Each number is 50 + 15 x the weight over its row's rms, rounded and kept within 0 to 99. Layers, rows and columns count from 0. The size before them is the row's rms in percent of the matrix's.

# layer 9 MLP down (transposed), 192x64, rms 0.0958, rows 90-126, columns 0-63
093:58 58 36 71 37 67 21 30 42 41 42 52 59 50 61 61 41 35 35 53 39 36 68 57 76 38 31 81 59 67 47 52 51 72 45 20 69 54 61 63 73 56 38 36 69 46 37 57 19 36 68 43 20 65 58 48 36 67 53 47 65 64 46 30
103:18 67 59 40 50 58 62 70 40 39 50 62 43 76 80 55 67 75 49 54 38 61 59 44 68 51 63 37 39 41 48 38 38 42 41 42 60 60 49 64 48 33 31 56 60 25 04 54 65 27 20 39 38 53 39 66 54 53 57 64 37 49 56 79
088:37 32 54 34 41 53 55 55 52 51 44 42 29 57 55 54 42 25 40 36 18 21 57 43 62 42 75 37 53 11 43 61 61 57 65 43 46 52 60 38 30 39 64 66 72 56 47 63 54 43 68 34 00 36 63 57 33 58 28 39 43 45 54 37
102:42 51 51 32 93 43 57 57 67 21 39 82 50 32 69 52 54 54 54 66 52 51 37 42 37 48 41 36 27 32 84 47 59 51 51 64 35 53 46 45 61 54 31 39 28 64 30 67 37 83 34 45 48 56 37 35 27 70 49 39 44 41 51 66
094:56 59 52 78 59 41 55 21 36 76 39 61 55 41 32 37 67 38 27 25 56 18 45 60 40 65 77 48 34 44 49 53 51 67 47 68 64 50 47 33 49 93 59 51 35 78 70 53 36 36 51 51 64 65 59 61 43 54 40 37 43 45 54 76
102:33 77 42 59 50 62 61 35 54 56 63 47 27 39 41 66 42 49 40 51 48 51 44 51 28 56 83 47 29 53 68 60 69 62 62 49 37 56 64 47 54 40 63 70 10 31 50 69 48 35 74 61 40 68 29 22 59 38 52 62 12 53 42 32
096:44 39 45 54 36 43 61 69 30 60 36 51 50 52 81 41 63 60 80 50 60 28 47 39 50 58 69 51 73 22 41 48 46 37 31 67 79 54 63 31 02 57 24 50 46 30 60 51 58 50 68 36 45 59 42 40 55 65 45 62 58 45 69 74
093:56 61 75 26 48 49 35 57 66 37 25 64 35 57 59 76 43 54 40 63 69 50 27 32 69 52 67 61 27 62 54 59 60 50 69 46 41 32 37 49 50 66 77 41 48 68 58 72 05 43 53 59 81 53 63 76 54 44 51 58 53 42 35 53
112:41 20 53 53 30 22 40 54 46 71 25 54 56 34 60 72 46 57 32 46 69 45 51 14 33 50 50 34 43 49 68 55 47 43 63 50 66 34 78 53 46 47 55 50 40 31 46 19 61 14 43 42 50 68 14 50 56 61 39 50 44 55 31 32
081:34 69 42 58 45 78 36 35 51 49 44 58 40 81 49 57 52 54 17 61 40 62 49 36 58 89 17 35 66 40 60 48 53 41 52 60 47 39 51 51 80 49 37 63 53 81 26 67 52 52 50 42 50 55 53 48 57 26 61 23 40 36 79 43
096:45 46 47 48 45 71 34 63 51 57 22 58 62 57 42 64 21 45 69 66 56 64 65 46 51 39 63 44 70 32 34 78 71 62 49 35 56 58 20 54 46 38 85 42 24 52 43 17 56 30 59 66 67 54 44 70 42 64 48 42 31 42 66 72
092:65 79 54 69 66 59 41 44 56 64 37 59 62 64 38 44 28 25 53 45 21 55 30 68 59 31 56 51 41 53 25 75 51 59 46 53 56 18 49 48 41 71 20 53 32 42 38 68 32 56 59 33 31 30 63 40 52 29 27 53 46 68 29 56
099:46 52 22 29 51 55 61 45 52 56 67 47 69 41 51 69 56 66 59 43 41 22 92 53 29 45 57 57 27 49 43 37 47 29 36 61 54 55 35 45 56 50 42 72 40 53 54 72 67 37 87 49 44 48 20 45 30 42 45 70 34 78 43 71
102:35 68 58 64 42 37 57 63 47 30 52 65 50 49 42 56 69 41 62 61 39 72 55 51 44 66 51 64 49 67 67 39 49 61 60 82 57 47 24 45 47 54 54 27 69 46 78 42 75 70 22 46 35 56 66 33 02 32 55 56 57 46 32 72
095:46 56 54 61 38 63 49 42 72 28 60 50 77 49 56 40 32 56 42 85 46 68 26 54 38 33 63 30 45 35 39 44 61 34 51 44 45 56 48 54 34 28 49 73 53 58 47 42 26 57 55 40 55 75 42 66 78 16 55 81 44 23 67 30
090:47 32 47 47 74 49 85 54 29 43 38 47 40 65 52 45 55 64 28 36 34 45 58 19 53 29 41 46 45 47 42 37 78 27 50 57 39 22 65 45 37 30 77 34 52 40 72 50 55 63 82 53 48 33 32 43 53 52 48 85 65 53 52 38
090:54 25 51 61 38 59 50 66 43 35 40 56 44 39 24 46 38 66 33 61 28 38 32 48 65 48 74 56 75 48 40 55 76 28 64 31 11 71 55 30 31 39 49 23 52 35 45 79 28 53 59 52 59 40 57 47 34 39 49 27 42 34 49 60
091:71 29 66 50 52 19 58 53 47 52 74 39 64 52 62 62 55 36 39 58 51 56 51 72 41 52 54 40 41 64 52 59 46 11 89 57 22 63 49 56 52 32 56 50 38 50 21 52 53 61 80 72 62 20 38 29 60 56 58 51 40 67 47 32
114:74 84 45 44 58 53 53 61 32 52 74 47 58 71 31 13 53 52 41 60 62 39 50 33 54 61 57 34 51 43 19 65 47 35 28 64 59 31 71 44 57 34 45 59 86 43 65 51 39 28 40 51 33 24 52 70 47 47 52 29 27 51 49 51
100:54 32 80 40 65 51 62 63 53 51 40 66 66 60 59 42 59 68 35 35 32 39 52 62 77 40 30 70 52 37 09 46 46 35 64 54 49 25 50 39 50 65 39 75 76 65 60 70 26 59 69 28 55 42 35 52 57 36 41 53 33 28 49 37
103:69 61 30 52 48 74 50 32 58 46 64 67 63 43 40 54 34 28 65 43 41 46 62 61 42 67 38 18 40 68 13 52 56 51 49 29 55 63 58 56 61 76 34 28 46 50 71 20 38 66 53 58 40 85 65 43 64 62 40 45 67 59 71 57
102:55 43 35 35 41 30 32 40 33 54 33 39 52 54 82 30 73 51 45 22 63 55 65 56 46 71 44 59 49 23 62 69 49 49 33 50 29 56 20 49 31 75 68 61 48 68 80 50 59 46 42 66 45 70 34 55 25 62 51 74 59 45 43 67
111:70 62 04 42 59 64 34 63 57 47 59 62 66 56 23 64 38 46 63 45 26 51 50 52 56 43 65 50 73 57 22 36 49 67 56 48 50 67 39 60 71 62 53 53 25 52 58 65 20 54 73 51 29 64 61 71 37 82 59 41 36 50 53 58
103:84 36 59 45 40 64 65 28 54 30 78 79 37 49 38 54 50 39 71 30 43 70 44 34 36 53 45 56 48 18 63 16 40 44 47 58 61 46 46 47 27 48 50 56 57 36 77 34 61 45 31 39 48 76 31 77 60 50 67 44 55 49 63 40
091:57 40 38 45 56 66 48 48 21 47 52 40 76 49 37 47 75 55 96 41 44 56 45 25 45 31 51 81 37 60 38 55 55 53 70 29 36 56 63 51 63 57 72 36 34 68 29 71 42 70 79 60 56 38 52 60 45 32 38 42 27 54 63 47
088:41 50 27 69 21 46 68 71 62 62 08 81 52 65 70 52 35 42 60 61 43 54 42 26 50 53 49 64 35 53 42 36 65 39 41 62 34 71 41 72 36 46 56 51 30 20 32 57 38 45 27 53 56 58 63 65 71 51 56 56 47 36 57 29
097:32 26 78 44 35 61 61 62 47 37 75 74 49 65 51 17 47 37 55 47 73 30 42 51 34 45 49 45 59 58 69 57 40 64 45 46 52 52 31 32 21 89 52 26 79 72 47 50 55 65 45 49 62 62 31 40 47 53 57 62 47 47 54 78
097:70 48 49 45 46 82 50 73 47 43 52 69 48 25 34 48 53 64 50 38 73 49 36 17 53 44 62 59 52 54 34 79 28 31 49 51 41 82 50 99 38 39 43 53 67 54 24 62 54 65 48 56 64 54 38 59 76 56 51 57 54 65 47 52
090:52 65 41 26 57 48 62 12 33 78 48 72 68 48 34 56 54 58 23 53 38 40 36 42 41 75 42 54 87 42 44 58 48 68 33 59 75 42 41 52 47 59 37 37 41 63 48 68 57 82 82 47 70 71 52 48 42 51 61 41 55 46 56 64
102:43 62 24 58 37 36 23 31 61 16 58 44 81 60 56 39 63 54 54 32 46 52 74 59 46 51 26 41 50 62 35 60 49 56 59 49 57 48 62 66 49 77 54 34 48 28 39 61 43 33 40 30 55 33 86 73 20 33 59 54 70 43 53 55
094:37 56 60 37 50 69 68 34 47 53 30 57 54 69 39 69 56 72 44 40 64 78 53 39 36 37 65 45 68 41 78 39 51 31 53 29 45 63 69 38 24 77 54 53 41 24 34 41 53 33 40 70 70 22 38 72 55 54 24 43 31 52 38 44
096:71 46 57 52 38 68 68 38 34 40 48 70 45 47 79 63 47 53 67 35 50 35 34 47 70 86 64 60 56 71 42 60 54 57 54 71 73 24 52 51 53 64 62 63 55 51 51 41 22 54 17 46 17 52 64 59 30 48 73 58 50 78 54 58
096:69 43 55 42 32 34 46 41 50 33 31 37 69 58 43 51 69 58 65 69 57 47 63 89 50 65 48 30 31 30 67 63 62 48 50 38 43 48 61 50 35 59 43 14 55 55 83 66 59 25 67 40 32 35 61 54 40 87 56 64 44 59 46 63
104:25 41 57 65 40 76 43 72 43 56 38 54 41 42 74 40 55 67 50 48 84 47 63 70 50 49 62 15 68 56 52 60 35 74 65 38 44 68 69 51 56 72 57 62 37 42 64 16 70 43 61 48 32 49 37 73 62 46 20 46 39 50 37 62
099:67 49 39 48 72 34 57 51 30 42 46 72 55 38 38 60 26 57 36 72 67 47 58 14 47 60 31 37 39 42 31 62 77 51 61 78 64 30 65 60 47 41 66 16 68 41 41 49 36 76 66 38 42 37 45 35 45 66 33 46 54 65 28 44
096:43 37 55 40 66 56 68 58 20 80 69 42 40 42 51 51 44 65 57 56 25 68 57 66 40 54 32 54 43 71 66 39 63 60 24 76 49 75 63 78 43 36 55 41 55 54 63 59 62 35 19 38 83 42 51 39 28 41 64 62 63 64 67 42
108:44 84 30 43 47 42 35 65 54 53 33 47 82 52 39 56 75 52 55 80 50 64 67 21 77 28 51 62 55 50 51 36 36 39 50 50 81 62 55 46 43 41 67 60 80 53 65 47 36 53 59 36 77 76 48 29 68 43 66 36 42 59 55 45
# layer 9 MLP gate, 192x64, rms 0.113, rows 91-126, columns 0-63
101:52 52 50 57 65 32 41 72 43 99 43 47 53 77 40 90 39 49 50 42 41 54 62 44 19 33 32 35 51 47 51 72 47 62 46 69 45 23 40 37 51 41 66 35 53 69 53 55 60 59 64 41 46 63 47 48 59 39 66 32 40 42 78 36
081:63 40 38 42 23 47 58 54 39 66 74 64 40 62 55 50 59 53 40 38 80 64 56 56 35 31 25 81 37 56 68 56 41 42 66 45 41 31 81 49 59 49 32 42 57 54 35 26 41 64 57 58 71 45 23 59 73 75 54 21 62 44 46 28
102:58 60 39 63 58 53 48 58 51 68 49 41 68 48 70 57 53 57 48 73 42 42 29 46 45 71 33 46 45 60 61 56 28 60 37 43 38 28 67 68 60 68 64 68 78 54 95 53 48 60 61 65 42 17 28 52 45 40 09 32 50 33 43 51
102:45 36 56 59 46 81 44 59 70 42 03 34 40 50 49 33 48 58 30 41 73 30 87 49 54 61 65 59 54 53 75 37 59 53 68 58 45 34 54 38 60 30 70 60 64 51 79 67 52 53 48 39 39 55 36 50 48 79 57 40 60 34 30 45
105:41 87 56 68 63 47 37 33 43 55 26 53 46 77 35 54 41 39 24 47 46 48 52 70 58 54 34 39 34 63 24 55 60 50 39 66 38 62 49 56 42 49 47 44 20 47 26 43 51 52 87 46 14 52 69 45 53 54 59 52 56 68 47 11
101:76 51 57 77 53 41 54 52 76 35 77 49 48 63 17 66 81 51 52 66 57 55 49 43 38 54 43 36 66 84 61 48 47 47 29 37 40 48 43 57 65 33 59 79 55 35 65 60 39 39 74 31 71 44 38 47 49 68 57 41 43 65 62 20
105:34 34 29 62 64 59 41 53 50 79 66 70 59 43 78 63 49 28 46 61 71 29 53 46 49 45 17 65 50 51 58 23 44 49 34 14 66 56 32 46 57 50 58 65 44 65 48 65 52 66 78 53 43 44 37 56 63 69 34 48 53 89 55 50
104:42 52 74 74 57 59 47 36 49 72 47 66 28 59 65 57 22 43 47 21 29 29 49 51 39 54 32 56 29 55 55 86 65 56 56 32 36 42 54 65 49 50 39 45 47 56 80 76 28 47 72 37 83 42 54 39 76 42 51 55 61 53 45 59
081:49 68 45 56 50 60 64 28 45 66 21 76 42 22 72 51 54 43 54 53 50 53 39 61 29 09 54 82 54 56 33 56 62 63 51 41 50 56 37 37 06 69 38 46 68 39 76 31 51 54 34 44 44 45 40 52 38 66 52 42 49 45 28 38
084:41 40 32 58 34 36 64 82 25 35 28 59 65 54 49 38 33 13 72 29 63 48 51 59 42 41 39 62 43 26 68 42 57 54 44 47 21 55 41 67 46 73 44 67 65 34 42 56 58 46 75 12 60 49 46 52 69 42 66 53 46 39 60 36
092:59 41 63 47 50 26 49 50 68 12 39 48 41 54 63 54 36 63 64 36 52 51 43 50 26 62 69 51 40 39 35 52 67 30 48 45 34 78 34 59 73 32 43 42 52 32 79 64 82 66 47 55 34 37 13 44 59 52 55 24 44 34 67 54
103:47 28 24 55 38 25 37 54 59 38 34 41 32 68 69 37 49 67 49 70 39 34 52 70 56 32 48 30 54 63 54 54 28 47 20 47 86 20 59 69 53 62 40 69 72 59 61 69 50 49 53 48 37 28 34 43 67 49 39 66 61 43 46 74
104:46 50 77 45 40 34 71 81 32 80 35 38 46 27 28 51 52 60 48 41 48 44 53 43 27 62 44 62 51 40 50 55 50 57 92 34 33 71 52 22 37 52 83 51 52 46 42 82 54 35 82 45 45 67 49 62 35 51 46 50 55 42 45 47
097:45 29 58 76 68 51 57 67 10 46 45 79 28 48 47 62 36 31 65 31 58 45 38 54 56 54 43 19 62 59 53 69 48 51 67 42 41 47 67 41 57 55 59 90 58 54 49 61 84 47 62 37 39 45 44 25 34 48 70 37 57 51 40 70
102:79 33 65 67 53 46 68 63 54 42 67 38 56 44 73 84 45 52 53 65 48 67 05 39 40 28 51 38 35 67 34 69 42 43 59 42 50 45 37 25 48 20 58 68 64 39 51 57 70 43 68 46 65 41 59 46 35 66 45 69 61 63 67 45
103:60 34 62 28 39 35 70 56 44 67 43 53 54 37 50 58 47 67 48 29 31 56 40 60 54 40 38 55 36 74 58 41 31 41 30 20 43 33 31 56 32 51 21 54 52 70 56 38 59 27 56 63 52 60 56 44 97 58 76 31 70 68 52 58
091:77 38 74 59 23 33 50 52 40 52 60 21 97 47 53 50 69 43 58 63 46 46 40 49 42 25 52 60 37 27 37 52 68 51 48 29 43 56 55 71 64 74 50 69 39 27 41 63 51 61 45 42 41 53 63 53 79 70 50 22 55 34 46 47
105:53 45 65 32 61 63 60 57 49 49 49 54 28 44 42 41 22 59 29 37 59 46 35 64 48 46 83 75 54 36 64 66 52 42 48 37 55 42 62 43 26 26 44 75 60 49 54 56 23 33 56 41 70 21 57 22 13 42 53 48 37 66 22 54
094:48 09 41 56 50 30 36 47 52 85 36 33 51 49 38 51 52 48 40 89 44 52 58 24 48 64 38 25 49 45 52 90 46 62 20 59 61 37 70 59 55 60 39 49 45 58 44 49 53 34 55 48 38 51 72 40 53 79 39 62 33 63 54 35
107:63 50 31 61 40 30 50 49 49 28 54 47 46 52 86 55 30 44 47 66 55 87 30 57 49 81 56 43 14 42 59 68 54 62 54 39 25 68 41 53 79 64 48 53 66 62 61 57 50 60 75 31 50 58 46 46 35 45 56 14 44 47 47 65
103:53 34 68 38 41 59 75 44 49 64 36 50 58 65 63 39 46 59 59 79 41 44 57 53 66 33 37 47 48 59 85 59 47 58 36 35 34 65 36 52 67 49 87 51 40 56 70 42 81 43 74 64 42 42 78 67 57 76 68 81 55 54 47 42
098:81 55 86 41 65 68 61 40 39 72 61 41 50 35 47 63 55 68 59 42 54 68 53 65 32 24 71 32 70 48 29 47 52 77 49 42 66 46 47 55 58 44 81 51 84 46 49 63 75 48 54 38 45 49 54 59 68 22 60 46 41 67 46 28
111:70 58 55 60 22 41 46 57 30 74 73 73 54 49 52 56 61 65 46 68 56 65 64 64 55 51 44 46 40 55 56 70 42 49 74 37 50 20 30 61 47 43 52 53 40 43 41 49 38 56 45 25 42 39 85 85 60 54 48 60 17 11 50 49
094:58 53 16 52 48 39 40 56 54 53 46 47 59 69 19 39 65 57 60 88 50 44 40 32 38 36 44 42 46 85 44 55 73 62 46 57 52 57 52 74 52 26 77 27 58 59 65 37 78 26 49 54 67 54 69 72 44 50 46 41 57 72 31 59
093:82 33 45 47 48 45 35 44 51 68 57 46 28 42 42 61 63 27 61 43 32 05 67 54 18 63 56 42 52 52 50 53 65 58 58 83 59 61 31 56 77 43 36 64 54 50 66 59 24 50 56 59 66 61 42 55 59 30 37 79 44 70 49 44
099:52 52 85 65 57 65 67 72 64 49 64 34 51 65 47 21 79 60 74 39 68 44 34 41 40 52 39 44 35 58 60 63 38 48 65 53 47 52 52 77 41 62 75 42 47 82 58 48 29 52 52 62 76 72 53 88 37 65 57 51 47 39 54 41
094:67 65 45 58 38 41 48 54 50 49 65 46 56 40 22 27 67 44 24 59 56 50 47 74 66 56 43 61 67 56 56 51 60 76 17 22 55 68 27 71 33 74 43 56 43 52 34 57 65 46 48 47 37 37 25 50 44 63 71 25 68 17 43 36
093:66 65 74 62 44 41 42 61 47 64 67 31 69 83 75 54 46 30 78 41 66 33 37 52 33 31 68 53 49 60 53 48 65 39 52 20 38 63 47 49 51 65 34 52 36 37 73 55 48 59 49 20 28 56 48 57 54 70 64 39 53 24 79 42
096:63 73 44 40 69 49 51 66 41 55 44 64 40 71 59 79 42 50 46 76 57 33 69 53 29 56 44 54 59 58 83 43 41 57 32 58 52 51 08 63 32 53 71 77 32 51 57 44 55 55 63 49 20 76 38 51 54 24 61 69 60 51 57 35
103:60 34 65 13 48 29 53 60 42 47 60 63 37 51 54 61 08 70 36 37 77 54 51 54 45 55 52 83 44 53 84 30 82 48 66 62 51 76 60 50 44 66 56 54 43 19 50 51 55 44 62 56 32 52 53 73 31 51 57 52 49 51 45 38
095:59 47 21 39 56 30 51 48 50 22 53 55 38 49 56 18 49 65 24 50 61 46 71 52 36 56 51 33 62 61 65 59 48 53 51 57 36 68 63 45 18 43 72 39 53 56 63 58 82 61 59 31 46 15 30 41 47 40 57 27 56 84 45 33
097:85 64 50 36 49 41 56 41 45 27 17 48 54 23 31 55 88 55 61 55 47 48 56 36 50 60 52 20 41 47 72 61 37 47 42 39 42 62 45 70 42 56 66 39 60 52 83 44 56 41 30 24 40 36 55 41 33 62 86 48 46 44 55 35
103:32 58 58 63 38 29 55 45 41 46 77 63 51 61 41 70 48 16 70 49 44 23 54 78 67 69 42 50 49 44 57 46 54 75 21 59 50 35 37 62 47 74 64 53 52 53 37 54 65 47 51 21 58 56 36 66 43 63 81 19 40 50 70 33
098:52 60 55 78 49 34 61 73 71 46 63 82 69 57 56 42 45 49 59 48 80 45 40 44 51 63 44 55 55 63 43 57 68 60 16 58 59 08 54 67 67 56 72 35 53 41 45 65 54 59 55 70 30 42 51 50 79 42 44 66 47 78 29 64
102:28 62 66 34 49 73 46 50 33 68 73 32 50 60 66 34 46 82 57 53 36 42 52 80 52 66 60 85 37 40 61 32 56 39 41 72 43 42 57 77 59 52 47 42 33 54 73 58 47 57 51 39 55 34 64 69 21 48 41 34 49 68 26 33
101:55 56 71 53 59 55 47 71 61 40 57 64 30 56 33 46 59 88 51 31 50 57 54 51 46 74 54 53 43 46 47 64 57 66 57 48 42 45 29 64 56 57 52 44 15 63 43 61 78 76 80 40 54 37 53 54 29 56 14 16 38 37 26 64
# layer 9 MLP up, 192x64, rms 0.112, rows 91-126, columns 0-63
095:59 53 46 46 32 36 50 57 43 52 58 85 53 46 54 71 80 28 86 49 66 30 29 38 25 40 30 51 67 50 77 49 36 64 39 69 73 30 44 34 47 56 28 37 29 47 56 49 64 50 45 28 38 74 58 51 40 59 57 37 41 44 45 73
088:75 82 56 40 50 54 18 56 38 27 30 37 41 83 75 61 49 71 81 26 46 61 52 38 49 48 43 55 71 44 42 62 65 42 70 43 64 40 47 56 31 27 61 43 39 26 43 52 53 37 56 48 62 62 36 58 26 38 46 46 79 56 56 55
099:43 69 51 39 39 42 34 42 34 42 75 11 79 52 40 45 54 23 35 28 46 32 59 54 60 33 61 46 20 39 23 45 44 47 38 59 55 74 35 43 31 57 60 67 49 62 56 31 45 51 68 46 34 36 56 27 35 50 59 81 56 63 34 40
097:48 40 26 30 83 46 45 58 61 37 56 65 63 20 56 43 50 55 50 45 51 83 40 51 50 42 34 42 67 31 34 65 43 42 45 25 48 53 38 50 60 49 20 56 53 52 22 71 41 77 59 32 34 36 60 32 67 48 50 76 81 30 47 39
095:55 54 60 13 47 30 49 66 30 64 46 63 41 50 52 61 41 39 31 37 47 37 63 23 40 48 29 46 18 30 55 35 50 36 47 44 34 38 22 55 75 65 33 43 66 46 69 44 51 34 68 45 41 54 47 47 75 59 18 34 71 59 25 63
099:25 68 62 42 60 57 55 65 57 40 43 63 40 62 04 80 45 47 50 45 68 27 45 69 44 48 44 62 79 48 60 35 66 44 43 62 47 43 53 36 61 41 51 68 46 39 64 67 36 55 34 65 32 54 36 47 14 27 62 69 62 44 23 39
100:69 56 40 62 28 54 44 28 28 65 56 28 44 42 55 42 32 69 78 60 45 30 36 59 34 24 46 45 41 37 46 33 58 54 41 28 46 40 44 45 56 44 35 71 45 46 43 44 29 10 43 54 46 65 41 63 22 33 26 56 66 30 78 53
106:51 39 71 67 37 58 61 40 73 38 65 68 77 68 39 59 58 47 34 54 51 16 49 71 66 64 57 55 52 69 76 39 41 43 49 35 56 35 49 47 52 22 40 54 45 82 31 60 52 47 46 40 38 09 37 56 58 39 64 71 81 50 47 54
082:58 59 37 60 46 50 27 80 61 57 82 25 69 36 56 41 69 54 52 64 61 74 53 35 56 43 86 62 61 59 58 42 52 44 66 44 44 15 77 35 29 41 70 54 43 36 51 61 69 47 28 52 65 63 45 52 48 62 64 68 48 79 60 44
100:66 55 58 43 50 66 80 45 61 46 66 51 58 51 47 50 47 53 58 21 51 60 14 46 61 60 34 45 37 39 49 36 44 53 40 63 54 48 12 59 56 61 34 46 54 48 53 32 54 97 61 36 33 11 34 50 35 66 50 65 48 73 67 66
090:36 63 50 57 43 75 45 88 49 54 61 47 59 31 51 69 61 64 84 58 62 45 44 43 32 70 68 58 54 62 52 35 53 50 69 33 45 51 49 63 49 16 50 83 63 84 53 43 62 71 43 59 62 39 61 31 46 36 66 61 38 26 62 62
098:39 64 59 46 60 36 57 51 53 58 18 34 52 41 57 32 56 32 58 59 44 85 33 50 51 61 48 69 74 58 45 67 57 74 36 47 62 45 38 68 60 54 37 36 46 37 77 58 25 60 39 29 73 32 37 52 54 56 61 46 61 06 75 40
096:57 78 34 33 62 50 31 82 41 44 46 34 56 56 44 67 62 75 52 41 51 38 26 45 63 13 55 47 65 36 34 75 58 67 30 35 54 43 57 48 16 47 38 48 72 61 59 39 49 58 67 54 63 25 41 76 43 33 36 55 62 47 50 72
095:54 49 55 56 20 35 70 65 72 48 50 36 75 45 49 64 53 59 30 46 24 60 55 34 54 57 21 66 65 69 55 54 47 49 63 19 31 57 60 62 66 49 52 54 26 40 47 72 42 39 46 49 49 57 05 43 66 47 17 44 36 72 54 53
088:62 53 37 52 23 70 60 33 55 45 68 62 42 67 59 68 39 32 59 52 61 62 52 18 40 99 53 63 55 28 51 83 51 50 61 53 53 49 40 52 38 56 40 40 39 56 15 25 67 56 44 51 62 74 41 57 34 44 48 51 35 31 62 64
089:24 42 45 50 45 84 71 48 59 62 57 39 33 55 42 63 55 17 14 63 34 73 48 41 49 36 45 65 67 51 52 34 25 37 55 64 55 34 76 52 70 45 48 45 51 75 48 39 88 51 44 44 79 38 60 58 45 50 46 59 51 57 46 27
087:13 53 66 74 54 50 61 27 68 43 20 52 48 27 36 60 43 39 65 56 46 34 52 48 55 61 52 49 43 36 40 48 52 64 54 37 58 84 52 56 58 53 40 53 81 57 44 70 52 57 47 43 34 26 56 33 46 59 31 49 41 34 06 81
114:74 55 66 46 62 51 14 50 25 28 65 69 73 38 56 63 86 53 55 46 63 39 51 45 25 43 39 67 59 42 35 52 37 46 61 26 41 32 57 51 51 56 33 54 41 42 47 46 51 34 29 59 31 24 41 50 70 60 29 46 43 62 12 56
096:58 67 55 55 54 45 63 47 48 45 58 36 48 29 25 53 54 32 71 76 43 36 37 41 25 49 84 68 55 28 50 36 50 48 60 48 56 68 24 20 42 64 49 31 65 41 24 58 43 47 49 49 20 29 42 41 23 55 43 50 77 73 61 36
104:44 54 61 52 35 54 88 52 43 50 70 39 47 62 55 49 52 35 16 67 42 72 67 41 38 46 63 75 47 52 70 51 31 65 44 49 35 50 84 56 35 68 53 55 26 51 67 46 46 53 09 57 31 31 32 52 38 78 69 60 46 39 46 43
100:46 54 76 39 38 62 49 41 74 58 32 59 54 60 35 27 50 56 56 44 43 55 40 77 65 17 62 27 55 37 41 45 60 67 56 43 51 79 72 48 40 84 48 30 72 68 41 45 51 48 43 27 52 71 50 17 36 42 44 58 26 28 44 54
115:31 43 26 19 58 88 64 67 40 47 42 53 48 60 24 63 26 24 70 45 54 36 46 44 41 53 61 63 42 83 38 32 44 63 65 33 58 69 49 43 76 36 54 50 59 33 81 56 33 64 51 34 47 57 43 37 48 74 42 60 51 40 60 56
103:35 60 55 53 43 54 43 72 53 49 47 62 57 68 31 50 62 47 71 32 53 63 53 53 24 47 54 74 63 53 49 84 89 41 41 32 44 72 55 63 78 49 60 60 48 39 69 31 47 29 59 62 43 44 58 37 57 34 46 13 46 50 13 35
091:87 69 46 30 37 50 72 70 57 41 55 64 39 46 70 56 36 51 38 41 40 45 87 55 41 67 75 35 53 26 36 33 55 50 25 67 55 31 51 69 28 55 50 62 72 38 85 44 67 30 37 54 34 43 58 39 60 52 48 56 40 60 48 61
098:61 57 45 65 60 47 38 37 55 47 77 34 73 45 62 82 41 45 56 42 50 65 50 54 39 64 68 48 75 64 51 62 73 46 67 54 49 76 37 51 51 46 39 61 35 74 64 56 58 52 64 49 24 40 35 49 69 77 49 33 49 70 00 56
099:75 39 33 33 59 45 66 63 57 66 56 63 63 69 77 48 56 52 40 66 40 57 48 53 53 13 46 40 42 66 29 67 42 50 38 56 50 57 57 44 75 19 44 43 48 44 38 53 63 31 46 44 27 17 78 54 23 48 39 75 38 28 40 38
093:51 63 42 55 50 55 29 46 51 23 33 60 56 57 48 64 56 60 51 27 57 34 57 63 52 10 29 36 25 41 63 23 66 56 35 49 22 46 20 47 36 55 45 45 24 53 69 43 45 50 60 39 37 21 45 68 74 32 56 34 51 39 29 65
090:27 52 49 68 56 45 48 53 49 03 64 66 47 29 63 37 63 14 67 43 64 41 63 53 59 48 58 29 56 37 43 46 66 36 38 61 36 66 76 45 53 26 55 42 64 31 50 39 44 25 66 70 64 49 53 67 56 29 41 67 29 70 45 35
106:19 46 61 50 39 38 33 47 55 72 33 38 54 54 46 39 73 64 79 59 50 23 59 26 72 57 44 47 64 52 51 57 87 32 59 55 42 61 65 41 48 47 71 63 69 69 41 45 76 84 58 58 80 29 57 41 50 49 46 55 31 46 40 40
097:84 40 41 49 55 27 51 53 56 84 28 54 72 57 60 52 47 38 38 44 57 44 42 29 36 48 43 36 40 41 42 59 65 79 44 63 72 51 33 38 79 46 78 34 45 56 32 36 38 49 71 55 22 65 45 22 33 48 50 33 35 56 70 61
096:20 47 42 62 47 18 59 51 72 62 58 38 63 46 39 50 66 39 18 66 67 53 28 45 43 64 54 95 23 42 33 67 66 47 65 46 38 41 46 76 21 28 50 48 59 65 55 49 38 41 35 54 38 65 46 51 40 67 42 44 48 48 35 41
088:36 28 47 49 70 55 67 66 50 54 71 56 44 31 36 95 40 19 36 46 50 60 42 72 27 43 55 42 36 69 45 66 52 59 75 24 30 31 57 48 79 46 39 71 68 61 49 45 49 53 53 41 52 63 47 44 47 21 50 42 54 38 24 51
102:61 75 51 37 59 51 44 34 59 70 68 47 78 54 66 45 57 36 66 52 41 14 16 64 71 05 39 58 46 64 50 60 41 39 33 52 43 38 55 38 10 36 46 35 67 44 49 53 48 35 38 58 66 61 58 28 48 55 41 60 43 62 45 56
095:26 40 55 61 19 57 66 77 24 47 22 30 52 69 81 42 45 70 56 38 69 42 52 40 48 55 41 62 71 64 72 38 49 46 58 60 57 38 40 39 54 38 50 65 71 47 41 46 46 50 34 70 36 53 39 88 29 58 49 36 70 41 50 28
102:41 34 62 58 52 43 46 49 46 39 57 52 53 78 56 47 64 28 57 75 25 28 43 50 24 60 57 48 71 61 45 53 53 64 29 46 64 27 27 28 68 49 49 49 71 53 57 45 53 65 72 77 42 69 38 26 56 31 62 11 61 55 76 39
104:34 64 40 23 50 22 60 53 58 56 38 34 25 38 49 50 45 59 36 37 67 39 68 48 49 63 30 49 59 26 44 29 44 53 66 46 50 53 89 54 27 29 06 32 33 63 42 46 61 63 53 54 52 40 56 69 41 76 53 63 71 57 65 49